{"num_hidden_layers": 10, "hidden_size": 768, "num_attention_heads": 12, "num_key_value_heads": 1, "head_dim": 64, "intermediate_size": 2304, "vocab_size": 32000, "hidden_act": "gelu", "norm": "layernorm", "norm_place": "pre", "norm_eps": 1e-06, "positions": "rope", "rope_theta": 500000.0, "rope_fraction": 1.0, "qk_norm": false, "attn_scale": 0.125, "bias": "none", "tie_word_embeddings": true, "parallel_block": true, "extras": ["capped logits"], "init": "trunc", "init_std_qkv": 0.0221, "init_std_o": 0.0, "init_std_up": 0.0221, "init_std_down": 0.0, "optimizer": "adamw", "learning_rate": 0.000825, "lr_mult_o": 0.845, "beta1": 0.9, "beta2": 0.95, "lr_head": 0.0089, "max_grad_norm": 1.0, "warmup_steps": 342, "schedule": "wsd", "decay_fraction": 0.618, "decay_shape": "sqrt", "final_lr_fraction": 0.0, "batch_tokens": 262144, "max_seq_len": 512, "doc_mask": false, "train_tokens": 1105000000, "max_steps": 4216, "dataset": "wikipedia_en"}
Each number is 200 + 40 x the weight over the matrix's rms, rounded and kept within 0 to 999. Layers, rows and columns count from 0.

# layer 7 MLP down (transposed), 2304x768, rms 0.0307, rows 495-549, columns 384-447
154,208,194,256,169,222,242,184,152,208,152,192,236,207,162,223,203,182,221,166,139,238,196,184,219,217,207,190,230,188,186,210,185,180,166,233,169,189,201,192,215,221,174,232,173,176,217,206,193,150,210,234,147,194,213,197,190,172,195,211,156,238,156,205
210,189,265,210,196,228,212,220,234,228,205,243,200,218,198,229,198,212,234,236,230,180,213,161,222,150,223,181,278,231,203,233,169,208,185,203,267,104,183,192,219,241,220,197,246,190,166,200,171,165,218,164,246,133,243,141,201,220,224,188,203,251,209,203
257,205,165,217,265,185,179,152,248,214,229,165,242,184,192,189,193,239,223,185,154,251,217,242,223,198,158,192,172,207,270,247,229,213,121,188,190,208,211,227,239,188,197,267,235,212,165,153,212,245,180,247,140,217,197,162,185,191,202,234,202,235,171,175
221,188,165,134,223,148,184,235,135,206,206,224,150,185,233,188,217,184,218,153,203,179,240,261,244,184,174,292,219,197,263,167,219,166,261,182,211,188,109,235,225,264,182,188,203,164,201,220,214,154,167,167,134,186,175,195,227,278,225,177,205,200,185,183
231,192,236,205,189,271,239,121,198,217,173,265,236,186,267,177,204,197,112,221,246,174,228,229,238,224,217,238,250,196,173,232,194,202,264,150,104,264,235,158,234,146,149,155,168,296,213,200,176,227,240,144,174,105,124,250,137,188,290,229,215,208,121,211
252,232,212,164,226,208,157,231,201,206,188,213,174,184,162,209,189,155,191,218,214,156,208,182,240,197,183,222,206,220,203,186,234,155,173,241,176,190,220,196,190,155,204,154,182,158,199,197,160,191,222,165,211,214,196,202,231,216,202,188,151,203,206,194
156,194,265,164,176,249,183,204,192,261,192,145,234,248,190,250,181,207,196,237,216,168,205,143,217,213,201,259,192,225,280,167,184,147,290,228,261,243,262,218,173,240,273,236,206,266,206,203,206,225,230,167,221,149,175,237,274,217,221,220,166,271,247,237
203,157,225,171,224,254,244,290,237,158,215,179,176,207,167,126,159,125,232,235,279,206,159,104,134,232,241,260,143,221,259,204,265,207,206,139,164,204,144,267,191,217,218,268,136,221,174,176,230,235,174,214,136,190,147,139,238,118,180,232,207,135,118,285
160,233,214,197,223,247,149,213,270,124,153,120,226,225,179,217,253,191,212,191,168,270,186,171,254,133,196,248,173,221,259,195,221,221,297,226,292,163,207,204,142,266,247,237,253,169,213,236,186,228,257,230,145,213,230,130,194,201,281,142,203,259,205,135
203,188,176,204,248,191,109,171,247,184,180,250,163,128,201,167,252,174,212,188,138,167,222,211,273,139,212,200,254,270,234,250,225,219,215,162,168,225,228,172,204,140,186,251,251,205,232,246,123,191,205,311,160,273,201,240,229,249,162,231,201,216,193,225
201,303,150,144,212,198,191,201,213,204,235,223,223,208,186,232,173,217,205,230,147,228,243,146,193,166,116,196,234,220,242,201,179,141,180,195,202,225,171,250,166,194,208,188,257,219,203,179,178,217,210,168,248,221,224,203,178,223,209,245,248,202,144,186
200,144,154,195,229,183,113,184,185,178,182,171,243,220,226,156,200,183,131,155,153,228,205,163,183,129,205,143,191,163,160,224,269,192,274,223,179,220,224,248,171,166,247,186,154,168,257,206,219,166,203,222,124,282,238,241,262,158,224,226,220,162,236,182
185,158,196,244,194,197,234,221,224,212,203,241,164,200,198,226,186,200,242,177,189,277,236,286,170,230,168,251,162,162,232,247,212,233,99,230,210,256,285,172,169,185,264,222,239,222,219,223,169,245,168,242,208,176,266,281,212,178,213,175,189,185,268,180
225,214,218,222,257,149,182,231,204,180,219,195,221,200,183,234,157,208,213,244,258,200,202,179,185,208,196,213,198,193,190,182,130,206,233,204,234,218,171,220,202,206,195,184,243,203,229,167,237,155,195,202,219,259,145,222,212,183,234,210,192,196,150,214
205,179,244,278,257,234,157,202,257,221,216,279,207,170,253,211,168,205,207,123,209,185,206,203,187,306,176,167,231,177,178,271,229,211,205,253,183,217,214,224,260,135,165,174,230,175,178,201,162,242,161,280,196,228,199,199,147,175,244,154,196,220,207,226
198,254,211,154,185,200,184,172,246,206,195,134,237,253,177,177,197,188,148,197,210,269,210,162,225,257,220,111,246,250,250,215,152,180,210,166,174,256,260,173,184,247,187,202,245,212,211,191,188,226,144,248,121,180,141,262,196,177,141,149,182,171,87,201
139,203,259,201,151,174,232,230,197,174,246,165,177,247,221,165,256,170,192,205,237,230,165,219,186,200,205,228,189,193,194,146,237,224,271,204,217,177,205,147,194,234,230,165,188,175,271,132,284,227,239,162,199,194,230,219,247,210,220,206,213,197,222,172
200,233,177,234,205,254,259,191,213,231,130,184,200,165,182,227,288,241,238,140,224,204,238,199,193,215,215,179,153,215,218,248,223,139,200,214,169,216,279,201,192,216,160,234,164,221,198,172,190,250,234,253,237,230,241,163,167,169,170,182,168,141,244,213
132,182,208,189,164,171,203,229,191,219,172,126,164,261,238,186,213,178,172,190,192,127,241,215,192,249,234,188,229,196,165,205,240,145,232,247,253,176,185,182,156,130,153,254,171,152,164,228,240,172,142,199,232,214,216,224,239,146,149,189,204,195,249,128
216,167,309,211,285,254,121,218,119,222,168,232,192,162,217,153,244,162,257,298,195,205,188,202,180,167,142,218,146,231,232,194,235,147,184,149,234,197,215,199,233,228,254,209,194,255,135,275,274,180,164,181,188,149,185,157,191,180,147,273,160,322,241,188
143,187,249,212,207,189,184,131,196,162,222,179,302,176,221,212,197,132,219,204,204,202,260,229,148,184,173,232,174,152,137,234,242,169,176,152,145,239,253,220,175,183,200,153,263,200,190,171,201,251,171,136,225,173,147,261,178,139,105,190,248,188,227,218
227,162,245,179,215,179,161,218,208,186,191,191,186,208,233,228,216,181,189,184,210,229,235,281,196,226,187,131,266,197,145,257,126,253,95,223,215,211,169,194,228,167,192,171,233,201,212,141,233,178,212,208,246,227,190,231,248,201,257,250,148,187,210,266
249,165,241,237,141,152,132,256,150,231,188,214,155,169,160,222,235,148,222,205,212,224,214,264,211,239,199,139,162,208,200,209,256,180,152,270,224,178,120,238,222,230,228,156,175,202,202,221,239,218,185,173,251,211,210,229,256,248,257,153,150,177,234,172
152,155,232,242,162,105,168,157,116,265,221,168,115,284,235,233,275,160,219,165,200,182,222,187,229,163,159,159,199,226,155,255,210,178,164,242,205,267,189,174,168,189,187,226,213,190,136,200,194,294,200,239,222,164,169,101,135,208,167,195,207,268,213,193
189,203,189,232,121,217,213,147,184,243,168,151,155,177,264,186,166,203,236,159,272,182,184,213,200,268,119,235,217,99,183,144,147,190,218,128,185,216,256,171,230,149,189,149,199,185,172,131,191,195,180,144,188,145,285,183,239,141,230,247,256,332,219,248
117,190,202,177,194,178,228,162,125,215,221,181,242,167,173,167,180,156,197,215,143,173,175,215,203,237,235,209,103,179,99,214,198,207,207,205,214,253,170,242,280,207,190,162,160,180,202,226,236,147,161,192,211,163,213,229,220,170,173,191,210,173,208,191
151,275,175,235,230,149,218,153,199,35,203,200,170,182,221,185,214,249,174,187,159,214,256,269,208,191,154,253,107,206,224,223,249,228,161,181,187,266,207,243,230,229,202,194,164,214,190,200,200,192,259,220,192,192,251,168,195,212,221,240,169,234,177,123
119,243,228,212,239,194,203,209,217,223,246,177,136,284,162,225,175,185,263,200,150,174,186,144,107,213,225,261,217,285,110,252,171,243,159,153,197,272,154,167,217,118,211,263,264,201,131,173,200,228,225,222,192,162,143,192,136,261,256,160,152,141,218,192
108,306,263,145,162,197,168,130,198,265,243,152,211,201,252,184,130,195,96,193,124,194,200,106,259,162,192,105,180,211,225,185,199,156,243,234,212,211,107,189,220,174,236,122,231,189,190,234,202,208,186,209,201,207,244,167,205,237,148,185,148,165,196,241
211,173,194,209,170,207,222,183,198,268,188,201,163,251,174,245,191,253,205,217,192,216,247,230,204,139,189,206,220,175,182,211,245,202,238,205,206,236,208,219,187,203,237,198,194,264,141,189,219,242,231,218,278,246,191,130,206,222,173,202,186,235,254,197
200,172,251,222,253,214,162,199,190,186,251,198,172,111,188,249,233,206,186,223,136,209,171,153,234,236,180,214,247,171,240,218,172,236,269,177,288,160,215,198,176,133,208,163,171,142,229,181,242,212,185,119,166,163,172,220,160,246,175,213,197,248,171,167
121,259,203,169,177,192,193,215,231,219,265,184,237,199,162,210,150,171,225,161,180,209,159,242,203,203,204,174,156,265,309,178,237,175,204,170,161,165,163,194,113,256,177,114,175,154,195,176,245,126,226,195,184,181,252,208,191,258,243,80,130,166,197,231
184,165,338,304,167,233,204,139,207,218,175,195,154,128,127,149,279,272,255,248,207,224,181,215,224,158,223,211,187,237,171,161,234,246,169,217,142,177,217,232,237,156,196,210,199,193,143,203,213,187,251,192,248,105,271,262,217,197,172,229,198,166,206,192
124,235,213,252,196,283,186,204,238,203,175,164,197,223,169,236,123,216,306,215,285,185,108,206,240,209,219,196,215,194,219,193,181,202,120,190,203,232,192,217,229,254,230,253,166,232,148,200,192,267,197,145,172,158,273,233,228,185,242,263,176,231,269,172
227,202,220,196,216,206,171,168,232,172,172,205,196,243,175,238,196,242,288,229,209,253,156,131,162,239,152,297,116,158,205,152,215,227,209,145,214,221,159,170,136,154,242,225,239,151,222,164,205,235,215,198,164,171,218,241,180,175,193,54,224,199,193,229
264,174,247,208,242,233,201,191,144,129,219,148,217,213,237,224,195,185,179,170,158,167,218,147,161,237,212,227,209,201,129,246,150,234,205,224,168,202,190,256,116,224,223,187,159,191,195,214,165,198,221,272,219,231,211,172,192,151,222,250,172,192,163,177
175,241,183,180,199,208,149,270,164,183,221,120,164,172,294,181,165,207,214,211,213,213,213,259,146,184,252,166,230,154,166,121,153,157,194,137,215,236,171,261,102,201,142,192,217,200,209,222,165,188,142,185,207,237,138,220,299,192,257,185,260,178,97,151
244,258,230,202,191,242,136,191,190,123,227,211,188,215,212,82,304,174,162,189,218,255,226,165,212,143,186,176,158,162,264,188,179,125,261,226,194,204,80,210,188,157,213,205,218,231,238,210,293,131,257,119,179,130,244,122,181,255,188,291,127,247,200,214
202,180,127,181,163,246,175,227,200,173,160,242,260,222,162,238,249,251,226,263,114,196,190,151,201,185,182,232,208,124,153,245,182,203,166,149,149,174,205,158,188,226,158,177,231,203,204,225,196,141,254,207,184,198,162,199,203,90,222,156,185,164,155,241
214,236,219,288,211,256,236,114,186,218,228,254,268,212,209,261,185,180,202,198,259,172,175,162,152,161,152,247,227,253,168,247,209,214,184,217,210,206,201,209,197,199,147,246,209,219,223,132,165,203,190,223,202,147,127,245,183,197,209,190,237,186,198,199
240,275,268,113,246,219,270,209,229,150,159,202,156,186,190,200,151,67,206,195,238,209,243,192,214,160,158,196,169,240,178,160,231,198,105,197,192,189,230,200,169,202,236,231,226,165,246,284,212,198,207,203,185,160,148,156,189,172,191,232,193,203,162,146
224,204,263,211,168,214,188,137,269,191,157,148,197,172,169,194,245,242,176,162,234,206,220,163,233,198,189,250,255,147,177,202,124,179,176,201,223,202,194,242,208,193,153,197,65,142,153,217,180,200,150,246,257,204,252,249,269,195,176,103,199,229,143,223
262,211,155,117,242,154,267,252,143,168,217,226,222,222,177,220,173,171,95,206,188,166,236,170,161,242,196,243,149,145,191,207,300,181,201,170,227,188,132,188,201,212,158,231,196,250,147,148,129,230,247,191,206,188,218,260,215,119,218,79,181,186,188,245
238,166,254,252,194,222,148,206,182,196,235,167,205,175,156,195,218,262,208,184,201,229,140,230,144,205,233,166,188,219,258,189,145,237,216,236,207,163,190,171,208,190,187,205,229,192,229,198,139,131,203,228,201,215,189,212,233,175,179,193,195,133,165,149
163,216,178,135,264,185,161,217,224,220,195,223,257,138,230,165,170,194,246,208,198,192,157,189,221,209,209,255,225,181,197,219,257,173,145,166,213,152,209,194,184,274,178,171,218,136,215,161,199,217,206,172,214,203,139,211,175,266,177,258,213,169,205,181
159,211,168,192,252,190,237,279,219,227,169,228,235,190,200,233,222,167,219,183,188,238,215,242,254,127,190,195,243,198,215,196,158,285,221,241,253,199,184,242,191,166,245,148,152,229,172,250,241,190,245,206,154,205,166,184,173,218,148,265,181,250,219,181
187,153,206,218,174,193,116,173,162,264,219,165,222,304,189,259,224,153,245,230,200,148,184,136,198,208,222,190,164,203,237,136,226,148,232,121,132,177,165,220,215,297,172,281,181,242,185,218,240,177,260,221,203,212,212,206,249,214,231,126,187,173,183,226
130,173,177,129,195,158,209,221,260,188,159,227,268,200,242,139,197,139,237,176,189,231,246,160,144,153,244,166,231,220,208,239,171,216,211,198,258,199,167,206,218,152,175,179,229,179,196,222,150,217,204,259,124,194,260,200,169,247,216,266,197,258,222,195
169,218,276,89,226,109,208,181,261,194,202,237,213,218,214,225,202,246,238,186,221,267,223,224,231,247,190,233,181,171,147,200,199,200,219,235,207,237,211,146,202,210,242,263,188,224,161,229,159,208,225,168,191,218,215,198,156,149,219,199,149,216,278,260
231,210,240,265,166,187,167,174,243,175,252,187,234,207,176,243,247,117,170,204,148,238,266,207,138,207,196,149,187,195,217,170,246,221,130,197,243,189,149,274,175,154,190,216,210,166,155,220,208,294,172,221,251,158,215,215,249,182,128,93,115,180,155,164
175,226,184,194,189,190,220,150,241,261,183,179,173,169,202,260,289,226,185,184,201,230,183,244,173,255,160,131,169,198,200,175,227,144,244,132,245,218,234,241,175,203,235,202,189,173,184,224,221,160,206,183,217,224,161,228,166,155,179,217,198,221,214,178
177,312,119,191,188,214,226,212,160,237,139,207,159,300,257,222,208,143,230,195,166,233,216,162,204,179,228,155,206,243,190,169,198,191,187,214,203,236,200,141,237,265,196,242,280,211,135,221,185,212,185,248,124,237,193,203,152,197,248,223,202,209,196,202
137,244,168,271,235,204,141,251,202,243,184,159,180,129,149,230,276,130,145,217,183,206,260,189,231,213,232,205,205,158,184,215,159,153,256,160,162,264,174,228,258,133,237,135,198,130,238,158,244,203,220,208,167,234,205,196,170,237,157,250,259,147,256,251
201,265,267,201,181,186,166,269,154,170,178,241,246,216,200,214,252,180,164,186,221,202,193,207,289,241,123,217,156,221,233,204,213,281,197,218,262,175,184,153,167,199,160,251,195,185,238,213,94,175,226,224,267,226,287,214,184,249,147,137,166,258,146,267
262,107,227,179,159,229,214,189,196,158,203,238,230,241,285,158,241,234,297,180,119,118,286,123,210,157,183,174,245,229,144,203,198,190,163,225,216,221,198,279,218,206,89,201,166,195,247,118,236,179,244,272,168,239,215,176,197,177,192,193,180,220,197,261
# layer 7 MLP up, 2304x768, rms 0.0333, rows 496-549, columns 384-447
142,184,218,185,172,236,112,170,246,242,132,109,191,159,219,206,254,206,274,224,165,153,136,267,163,184,232,254,150,244,246,121,177,150,285,171,169,141,178,225,176,124,136,166,178,189,173,217,240,182,172,153,160,199,164,193,173,213,208,178,232,144,171,158
201,232,253,172,155,169,215,227,227,218,176,269,235,246,160,172,212,192,179,234,190,186,185,145,172,232,241,184,194,152,185,224,188,185,233,231,176,181,159,242,189,214,217,177,205,277,178,171,179,192,228,192,221,222,233,232,129,219,161,192,213,193,215,262
155,181,236,135,191,130,219,244,270,181,155,254,124,261,200,233,185,212,237,241,99,279,182,214,200,222,208,192,231,164,239,138,135,214,225,191,217,191,235,242,211,164,232,234,198,172,212,291,255,214,269,183,241,229,197,177,158,228,61,196,154,171,259,216
179,179,217,247,201,201,209,139,191,163,177,197,178,167,203,206,232,175,164,254,243,156,237,180,210,161,184,173,136,204,226,197,147,209,226,231,197,170,161,261,165,216,190,228,203,207,179,235,164,243,193,235,207,166,218,284,251,160,252,201,200,222,278,149
187,120,212,236,122,260,289,128,178,192,216,188,229,199,277,194,207,217,238,214,211,183,177,170,180,205,209,187,205,232,231,188,163,216,260,131,219,219,228,214,236,249,153,313,276,293,213,200,274,188,209,207,183,193,196,240,197,166,208,169,252,239,188,169
233,198,225,168,233,236,172,144,280,193,228,93,109,194,212,142,195,110,186,124,187,202,203,149,246,259,140,197,152,149,220,152,189,171,206,265,173,222,147,211,168,179,172,281,138,246,190,247,201,244,200,203,232,225,187,203,204,202,242,219,270,157,247,204
218,183,246,235,222,250,203,165,228,190,243,205,200,225,143,167,199,141,164,226,197,172,199,234,247,189,257,187,257,222,170,216,171,270,209,206,298,213,222,190,194,230,262,228,218,157,192,272,341,210,237,173,209,197,120,160,186,199,161,204,221,249,198,215
209,268,251,126,163,213,182,158,140,139,147,191,237,185,216,172,180,220,143,241,188,214,254,191,207,267,206,180,240,196,195,251,167,206,185,234,202,314,179,251,180,157,216,219,215,243,173,174,263,152,206,217,308,182,184,203,177,190,198,223,195,219,201,175
206,157,189,107,120,204,200,212,233,130,149,177,227,142,189,222,297,158,198,233,150,160,164,189,228,204,156,251,208,221,248,201,140,125,143,234,246,277,221,202,200,151,192,184,154,230,225,198,288,179,200,238,275,202,166,147,228,148,152,227,195,184,227,214
211,177,237,239,154,192,195,155,251,170,228,182,195,224,232,229,218,240,237,178,216,167,234,171,231,198,217,210,139,183,222,182,274,217,211,254,203,186,182,263,187,198,182,223,151,217,219,177,194,197,178,206,159,130,203,177,191,160,186,153,208,132,220,218
207,165,236,187,198,227,219,150,124,177,212,194,219,246,196,178,212,239,281,230,161,240,183,237,193,150,206,225,235,205,173,202,242,185,182,159,212,186,215,262,274,216,161,181,177,208,109,224,179,222,126,162,295,226,189,231,273,141,213,166,301,241,183,273
186,193,164,148,139,246,161,219,185,156,162,154,211,254,198,182,213,190,188,242,162,160,226,147,185,168,198,212,222,249,199,228,244,198,236,156,185,178,181,197,241,209,135,176,194,190,209,186,184,169,157,166,168,242,187,186,205,182,167,188,200,172,213,194
128,195,175,200,155,194,193,92,201,143,155,147,201,159,232,208,243,181,217,220,198,205,157,168,269,265,172,175,126,217,197,122,227,121,168,205,149,207,184,236,160,215,176,240,202,154,172,194,206,195,222,267,172,145,193,189,219,211,218,200,238,181,189,157
258,233,274,185,198,173,275,204,229,108,165,213,221,182,151,138,154,128,224,217,234,175,165,209,165,212,156,197,188,199,277,195,165,246,209,179,225,180,249,235,128,235,261,170,232,169,212,242,218,231,281,232,203,135,235,199,227,148,220,145,160,256,211,188
159,260,238,185,174,206,164,139,201,164,235,256,186,278,216,236,222,153,173,224,202,169,180,181,278,212,182,214,175,257,216,283,186,143,211,169,240,225,211,175,155,258,157,174,240,265,193,245,267,153,174,192,211,175,199,203,183,153,181,216,201,284,186,216
237,255,213,246,196,244,161,147,191,247,172,204,165,161,222,206,177,191,179,236,119,230,94,157,210,268,217,179,202,169,158,166,246,183,172,153,204,261,167,265,197,191,169,115,210,163,171,197,199,210,179,204,231,222,191,168,199,73,238,190,217,304,173,173
203,162,153,168,93,181,210,197,193,106,223,233,256,187,177,173,196,273,194,203,195,203,182,186,216,191,156,178,128,157,242,193,234,93,250,183,177,172,169,210,172,169,139,218,159,234,183,201,256,202,235,187,236,170,209,180,199,204,192,140,190,242,137,234
190,179,235,181,221,106,241,187,261,130,229,261,241,212,244,181,180,180,167,219,185,292,229,281,277,208,161,225,140,177,222,240,228,136,204,107,213,176,186,169,248,167,188,210,89,257,153,213,219,230,187,171,284,221,135,218,166,171,171,179,299,228,212,179
198,183,131,138,201,178,143,257,262,190,179,157,154,177,146,247,242,278,202,197,226,165,199,180,230,232,219,221,194,254,195,158,185,171,245,192,225,196,140,257,173,143,185,174,181,254,210,175,282,179,153,202,159,217,224,218,191,198,254,148,145,174,178,196
204,191,167,186,188,166,178,233,193,206,137,209,182,218,225,131,267,262,184,167,184,209,184,256,225,189,170,254,216,212,224,174,258,174,195,231,250,271,211,252,242,289,217,194,243,240,214,139,151,184,192,233,190,198,155,154,254,247,157,220,259,214,196,210
214,172,219,177,170,227,178,151,277,241,206,116,220,254,182,172,214,228,149,217,200,189,234,218,233,215,135,241,185,246,145,142,258,175,181,176,166,215,187,137,188,227,180,180,192,181,150,188,268,199,257,243,173,223,158,154,255,229,186,202,146,179,206,237
254,213,191,242,172,197,193,212,214,181,180,200,242,233,210,240,342,240,273,204,74,157,212,240,226,255,171,228,153,244,225,159,154,171,224,189,202,219,241,245,227,204,135,225,154,208,164,202,196,254,171,184,235,171,181,249,203,193,256,205,197,164,151,199
257,225,203,154,193,244,147,197,149,192,147,126,210,267,166,216,190,177,187,209,159,214,230,203,215,252,162,273,146,245,162,181,196,183,177,127,219,178,180,207,172,169,184,194,208,210,209,220,179,164,244,203,167,122,212,210,191,140,225,108,242,156,203,234
149,205,167,56,187,192,186,253,231,206,192,232,146,182,201,196,192,154,241,190,160,168,167,147,269,177,192,224,200,220,182,172,151,160,220,154,219,158,206,199,103,254,236,197,181,187,207,224,177,233,222,303,210,238,165,193,154,207,190,260,254,194,288,113
213,203,188,190,252,185,196,199,266,201,232,237,171,156,214,195,254,202,270,235,172,220,174,242,220,206,159,161,194,227,220,149,229,239,202,204,273,228,263,203,168,185,153,210,213,177,225,189,153,200,261,124,213,156,227,229,153,230,176,227,244,251,251,177
211,112,170,84,202,267,139,224,194,274,196,176,157,187,141,171,129,125,236,191,183,244,97,130,265,197,251,150,219,177,111,139,238,166,227,234,237,147,201,175,189,203,196,227,228,163,200,210,235,171,140,108,232,191,226,214,264,231,188,178,214,175,236,272
255,192,238,166,226,211,199,176,219,134,145,230,203,256,203,173,234,191,208,215,242,213,217,201,133,206,147,267,130,219,191,222,183,165,156,167,194,152,197,222,127,190,171,213,184,135,170,235,209,211,256,187,267,191,115,201,183,149,175,175,178,307,232,175
258,209,152,221,299,218,141,208,201,141,125,241,308,239,260,206,220,240,205,192,196,275,243,237,190,210,218,261,210,241,269,246,110,157,123,128,260,212,187,231,91,255,134,207,209,185,269,204,147,262,180,189,163,189,221,195,171,140,222,235,223,260,217,231
258,200,220,162,173,226,220,166,206,228,179,213,158,210,247,104,229,226,201,178,187,187,164,188,132,195,178,158,225,181,105,245,212,118,278,133,135,262,141,222,266,249,197,219,191,180,194,184,127,149,250,137,121,158,147,231,219,175,238,215,189,212,197,200
178,212,238,196,190,178,216,209,101,158,242,185,154,223,199,187,235,214,180,244,226,126,244,241,195,207,177,252,135,198,208,192,273,160,250,284,187,185,271,155,175,254,151,275,218,287,196,195,252,259,198,244,222,177,184,175,203,186,219,230,143,249,176,194
200,221,230,191,206,239,110,220,173,211,143,212,249,226,268,135,197,177,212,221,179,195,254,170,225,264,191,184,214,266,125,217,228,224,200,189,197,239,234,235,190,208,223,243,207,143,143,201,256,228,199,163,239,173,160,207,200,123,163,191,200,263,264,246
226,235,169,186,279,176,148,152,191,154,192,119,287,235,126,208,189,167,109,210,206,192,174,166,212,322,129,197,250,254,118,198,209,200,242,202,155,249,221,181,151,154,183,195,254,199,231,214,227,186,157,177,175,178,132,192,208,190,196,170,209,167,206,288
154,268,212,164,146,150,170,195,178,186,100,159,226,133,243,265,246,190,151,211,211,176,167,227,264,216,293,220,154,228,157,168,215,198,161,183,182,273,158,202,203,120,196,235,184,144,170,160,189,130,231,207,194,233,180,158,216,184,227,220,160,259,213,183
269,261,184,225,217,225,79,211,194,237,159,169,276,170,198,255,216,193,201,201,190,282,183,207,234,206,184,220,170,260,194,132,169,174,242,225,196,249,176,216,208,126,162,199,195,204,205,163,167,273,259,143,291,192,200,216,245,210,183,221,227,216,219,259
170,203,208,261,232,196,217,188,206,122,183,198,224,255,211,194,200,227,226,215,64,190,236,219,184,195,191,171,126,223,227,144,241,226,150,220,189,216,188,227,141,178,235,212,190,142,164,180,174,205,279,143,193,196,214,210,187,151,163,197,221,287,196,222
169,228,178,160,186,186,177,216,171,176,152,209,203,138,237,206,184,218,213,216,198,218,133,200,247,214,181,215,283,215,186,162,205,163,227,199,209,127,223,202,167,193,147,210,127,227,233,256,183,119,215,185,229,154,247,187,194,221,204,192,254,207,193,290
189,350,257,164,189,231,219,186,163,206,163,212,122,202,259,64,187,328,101,301,168,233,248,73,212,220,173,263,168,237,224,239,211,170,240,119,189,221,220,222,195,269,180,201,171,197,177,174,202,129,242,218,246,217,57,222,151,150,251,182,184,210,208,213
266,225,154,174,249,233,189,209,213,159,203,183,182,187,197,134,275,168,233,195,208,198,208,139,270,249,174,179,149,211,237,206,210,134,255,209,203,198,217,232,191,196,204,163,179,205,205,256,170,223,132,162,240,206,206,225,209,208,235,237,163,269,166,201
205,190,160,183,180,233,230,165,226,226,167,242,215,205,213,197,170,167,140,138,163,181,121,201,151,216,191,245,161,197,153,216,226,185,190,206,179,229,242,204,242,239,165,229,188,308,210,228,228,234,191,170,198,222,186,206,212,298,178,217,199,202,237,177
208,203,71,174,66,133,273,193,170,192,164,202,244,223,225,214,213,275,161,233,155,168,246,163,223,219,207,203,134,193,206,192,241,142,220,236,225,279,200,276,237,195,193,195,195,220,264,173,237,99,243,208,167,203,200,166,138,188,156,176,281,185,174,217
199,174,271,184,193,206,275,181,228,176,245,134,203,304,292,144,230,233,200,215,191,241,213,177,183,165,233,277,206,265,211,202,154,241,197,170,180,239,236,127,151,178,127,291,151,181,173,218,194,211,125,155,180,207,153,173,164,233,176,160,100,117,228,150
257,207,177,118,138,185,230,122,150,170,143,150,189,214,229,211,178,164,191,177,188,173,222,232,241,180,208,255,214,186,229,182,266,179,168,192,260,183,130,211,222,175,211,218,115,266,228,214,165,175,299,168,191,204,197,177,213,203,188,147,176,176,284,315
224,214,166,164,264,152,181,211,186,195,185,199,201,272,273,233,232,166,220,229,242,211,224,153,206,185,243,267,199,210,191,162,180,194,220,137,140,226,212,192,213,223,215,151,151,201,195,171,227,216,208,215,246,215,176,155,242,213,190,203,205,154,183,230
156,206,170,237,211,257,153,141,190,216,217,171,176,220,153,189,142,180,180,173,224,177,148,182,197,170,207,240,196,184,174,198,161,216,215,208,227,183,246,195,237,134,169,173,206,207,231,202,208,220,191,202,220,196,218,183,247,172,218,131,176,237,132,309
166,245,216,227,164,141,190,167,212,118,242,90,165,213,225,150,174,242,199,208,113,102,187,218,262,151,196,164,204,199,208,213,265,163,155,155,296,186,306,173,225,285,197,293,185,208,232,204,129,155,138,229,171,140,192,177,255,204,168,159,243,168,184,207
196,228,223,106,227,177,185,186,199,227,161,203,148,191,142,95,164,152,201,252,209,174,187,185,249,250,240,242,198,186,117,237,202,154,172,177,210,157,226,202,207,174,178,212,181,235,200,160,266,199,148,61,330,128,117,204,257,188,225,141,210,224,242,248
202,284,133,210,136,173,267,170,148,197,183,165,216,184,204,250,190,230,202,239,193,233,205,235,183,246,248,209,202,246,201,219,197,206,178,115,166,274,298,226,220,159,218,274,135,187,204,179,124,206,244,184,196,166,119,269,252,175,195,183,208,164,178,219
188,192,79,253,162,195,168,180,166,201,160,186,212,173,225,190,189,189,180,236,205,187,182,255,169,202,199,185,165,192,139,122,163,208,209,215,172,237,185,245,240,206,118,155,154,112,198,148,230,213,189,192,239,192,191,308,229,242,214,209,230,140,145,175
293,246,219,236,192,135,199,181,194,180,202,223,196,215,203,164,235,228,222,227,172,175,216,224,155,260,184,239,213,194,184,122,94,234,225,226,302,227,199,178,151,205,140,257,121,187,171,231,205,195,238,161,264,150,182,192,192,142,177,159,199,222,178,184
216,179,223,222,240,198,236,214,175,202,158,235,159,223,232,151,123,149,236,200,267,201,61,143,272,233,150,208,257,253,219,215,212,165,214,185,242,247,247,184,177,265,203,160,230,254,208,165,203,184,211,219,185,177,144,211,243,148,195,170,246,222,214,224
169,210,202,237,258,248,180,151,249,194,243,223,255,131,180,163,175,126,161,212,123,233,173,168,190,154,154,197,242,215,165,175,254,242,242,252,240,206,170,229,188,246,192,141,229,257,183,204,270,215,225,115,188,131,192,154,204,123,245,247,167,267,229,166
269,188,218,195,240,163,132,203,225,203,183,198,252,272,157,195,234,232,172,242,92,184,274,300,240,175,191,175,194,244,245,155,196,131,175,154,223,155,179,265,277,125,236,175,218,182,156,212,244,164,223,272,204,242,195,127,272,204,191,259,158,212,177,167
263,182,185,221,132,154,247,130,188,146,213,151,131,246,144,178,264,227,175,241,227,159,236,177,251,219,178,256,142,169,244,186,228,207,230,165,214,192,136,197,245,212,243,139,245,225,218,179,231,213,305,196,181,201,184,153,180,135,167,158,178,268,223,234
224,149,167,237,228,118,186,206,226,193,191,126,132,233,292,139,215,167,269,153,248,152,169,195,184,300,177,222,180,192,172,194,162,128,161,169,231,250,222,204,236,142,187,256,195,189,226,217,251,187,154,199,212,161,90,229,181,129,272,104,228,251,148,208